Weights of a small transformer language model: 16 layers, RMSNorm after each block.
Each number is 128 + 32 x the weight over its row's rms, rounded and kept within 0 to 255. Layers, rows and columns count from 0. Numbers have three digits each. The size before them is the row's rms in percent of the matrix's.

# down: layer 5 MLP down (transposed), 192x96, rms 0.168, rows 85-94, columns 0-95
# gate: layer 5 MLP gate, 192x96, rms 0.143, rows 86-94, columns 0-95
# up: layer 5 MLP up, 192x96, rms 0.15, rows 86-94, columns 0-95
down85 104:125050144172052145129139146152097114107109099143149090116138091123181133161135103117135222096147162056142146106150122162175189138095145132112097115128083101136140169139142155179139207147103172146119159155118132152147138158197195127108106137113100189119117160123119073144144116101151142113
gate86 096:091136125087133121082122155097123112173085123157174084129164153129110128121101113077165128170208143095096087093162143116112079162089190143183111116065140133159058170119091130135100126151108088175129161179125184167089105072120093085133159073137127136128170117156086159150115144112103111127
up86 097:114147165165118138131182122136165122078112164096084111147130096145175123123175089123103136121192140077099101119088121178118101166076148098142167097153189157135172080128115056066152127189052086141118168132135141121120126166119124142137148078161107125153124117039141130161170128144090137156
down86 101:154148140145184117110166141133114188160185087076090162128099084094135103152148090108124162169124156143148122163137148134180155151080144119142163140158078104113090145129159134199076083212174130194137147122109144168180093110148082109121161139137098128100094085092091143118102104107143123066
gate87 098:191129154124133138164134210088111141136121099161142160150176158097128135086126127168135122097132106136129162101125155124159114177168140183137159124075159141114100094045126143115135109082145097142092098139158168131089077107127049169072122083210093126104129136199147091101129131088134157148
up87 105:094179108104095115130138104163129154137146109123142139203147139091152055122106161112142052129139154137081085098099136107203147168135127138117132100150109132139124124089160112097165074107132139071123091133107148204203113106146073150104166130148125083150175090107112116053176140150147089104
down87 102:124090080131135103176129114130067126145135146089151129155137155111171125143111180098154130052099169172052105130101099129065166168103130047132127134102123103110128127168167143152146178161110145065140090139066171114127126127166116129158091099106143125128152063190136100115155096158113062133
gate88 099:076110145180100128201130174182138098099135142140095156120143093143158156104076098153164112064124119099083139109115112191210138142148131167107123091088164132141126118178106148105153142118137192126120103140117071142139230109067162148098177114131096118189119138114145132128167110107146115118
up88 101:176157129129148137088118091128109124143121120134107117139089158144119169165139078059136093158153040117106106159177154098090146123143072133104126136125087170120116180075068131096101106090142117121100145113084188122137118092173124124177214118125091164085064187137111096114111167158126159135
down88 109:201092111091161117139070139133113103139062111112121143170193158132140133178122171123186180198088126135117081164180156064102132133154153156088080108135154105130134164176168150145136133140096133149191096143132162095117132089101169103101091120084144148138159133154157143124147111089118126054
gate89 113:104121088111158103155119122104161115114117074104069144188094158100091168089121163133180124074113121083117103063154102112105178153132125101139192121082203099135194139100153159110136155167155110104176118068037087106134135151102160108123133100140128123169142151120146174115122136124158144181
up89 116:138089107099115196141182101116075133104111161165140093100175111090091131154077081095111144174156190086114139115141143190130054113102138196111115147102116184141040130165133155137116091079124139116076139167156096089146138092133097093171097126163098118120121112133077117158131142116094125145
down89 108:133172113114147151156118091114171151136136134180137080120107078174068151148139090106126059173126110105148141122148083144184104078161132114179095109109149128139113136145140083116101122098091105164076084113088136120215058094161168153163068157196131130129070118141139084159113119134131095110
gate90 103:094127101124077131132124123079120144147063134106136127141214109142100103131115145112138155121169223121117108134165128108179120136206093170144143096163116125077122065090129068143171092145084153186091086126102159101109122076129107168135149087110143074156082141097141118163089127137141085113
up90 097:128141154110174143156091100115129127119126118084150133155175100118138085160146161093183190134110102087144136123109087094094162105153126079122141101137123176081084094122219101097152100177121096089063185196101111152079137100118187125132093165104124096129099148155067129157150114149176127157
down90 101:143122142100150112167095097093145127108090165128169131121070102175150093120117106134113119118100088128141201144157186118113130107107150111117213179115091216139179183142119095149117109142171108120204127154132098152105124157146143107167126110139122144149158067157119142143049123139203166141
gate91 104:069118106149111178118123048051095125111056172099112124135136136090146152116154113100156106120154113152085131121159137169171166127120142099138179129155182135121087098188158130149110123141132135048122146121098085148126141130151197109075190126141110055095133156148114126200109118124153105145
up91 103:116158123059126134116137135123121135145156071150139138119121108125088096148126132116088104133085160091108109133111130136140151172091132121106122128116142119161121192047082206154203069179058113153139147105142117101103060143110083133164033125111138205154131116104150109170148143103110137116
down91 097:113093139103155152140106192129140130137082137182135113124104080172071106119166130146113101100117142097116160067161096110116128097158118096134084047124123189216190159108115154132085102138133137150109132066180147154127184118083166194131149155144148174108197150138157144111126146118149118139
gate92 106:051122120140051127094131108186167129158135110114173093109092119124110172144099137098099147143150145133162152132083147141147135115150127132104113194109152093109128099083118209135117101065127100108116138130101127157063105107159094121046157093074123151087064109092108123161133109153158133205
up92 096:212156123127046187134126165081116121108147144126155120173119144162118117103105106084158168141142155125134137089173169164109131120111148072107110138155179154074129120154133185125062195061151146162113104094154143209134140089149095125132120080126094143114100092099174159099092121134096129118
down92 099:127116093144122201122173130143173146109057080125135104151129156117094142079091145146116123165185072137108102140126114122173209161160143099096126154124159092035113098120115147104114094090172133128120081152087158138056148108146144096094115124089185107087145079121067133125129101093106113124
gate93 104:111070097137148156101078140137120144110170145128168113119139075138092103151150088136149079105187137120106137121065111100140133082151107110117123113168180130141086156113126136136177108181142163197134126072164123121102131103193121094054129174105138126086155064063156064163166128125149082159
up93 108:146108112137135141098128118140206123143146167161117095113085163171114155150138126161075145088104093155150144133234142122059144126168145182113145081076141132113143104136126094113107082143145094103136144140144159130116046129122147191214164066127155127133127123120122179057104130133116109105
down93 104:125105152107124114123093152114119146114116192105167000137078130140160142135115132124081135151116108035120124168189112083112175136125148129105165126094089102109156181136092159096123124095125104117130125128154151140166141138134093074178163054144102112139120123125124146118121186145117062122
gate94 107:065125164169046128194081121161133155151090123164102118086073134093092048086092161116150083109063093103126118118092142098146120080156125128151104147144129110150108127115109102157105136155082074171158060102132161104135127142145106074152122131115189100174122122116153107133178094139127144091
up94 110:138153134062127081149152152156151105121151121168171110139188163130143219144140138143076144077153161110136143140100135089102135122114139077127153157080149107183173138134164148101132123121154204062108123145127100130137115109071139232158119128146107149097132067139102113167136073135075119129
down94 111:110159132059122118109113122164151077081128144102156163182165097189139162118151095189099118148093175157125118110119121178108054152118093118132129107084073204118158159123111145114188099084140169148119159089083096172112134089132144097144100161181164123136151107110108126134159125067156081151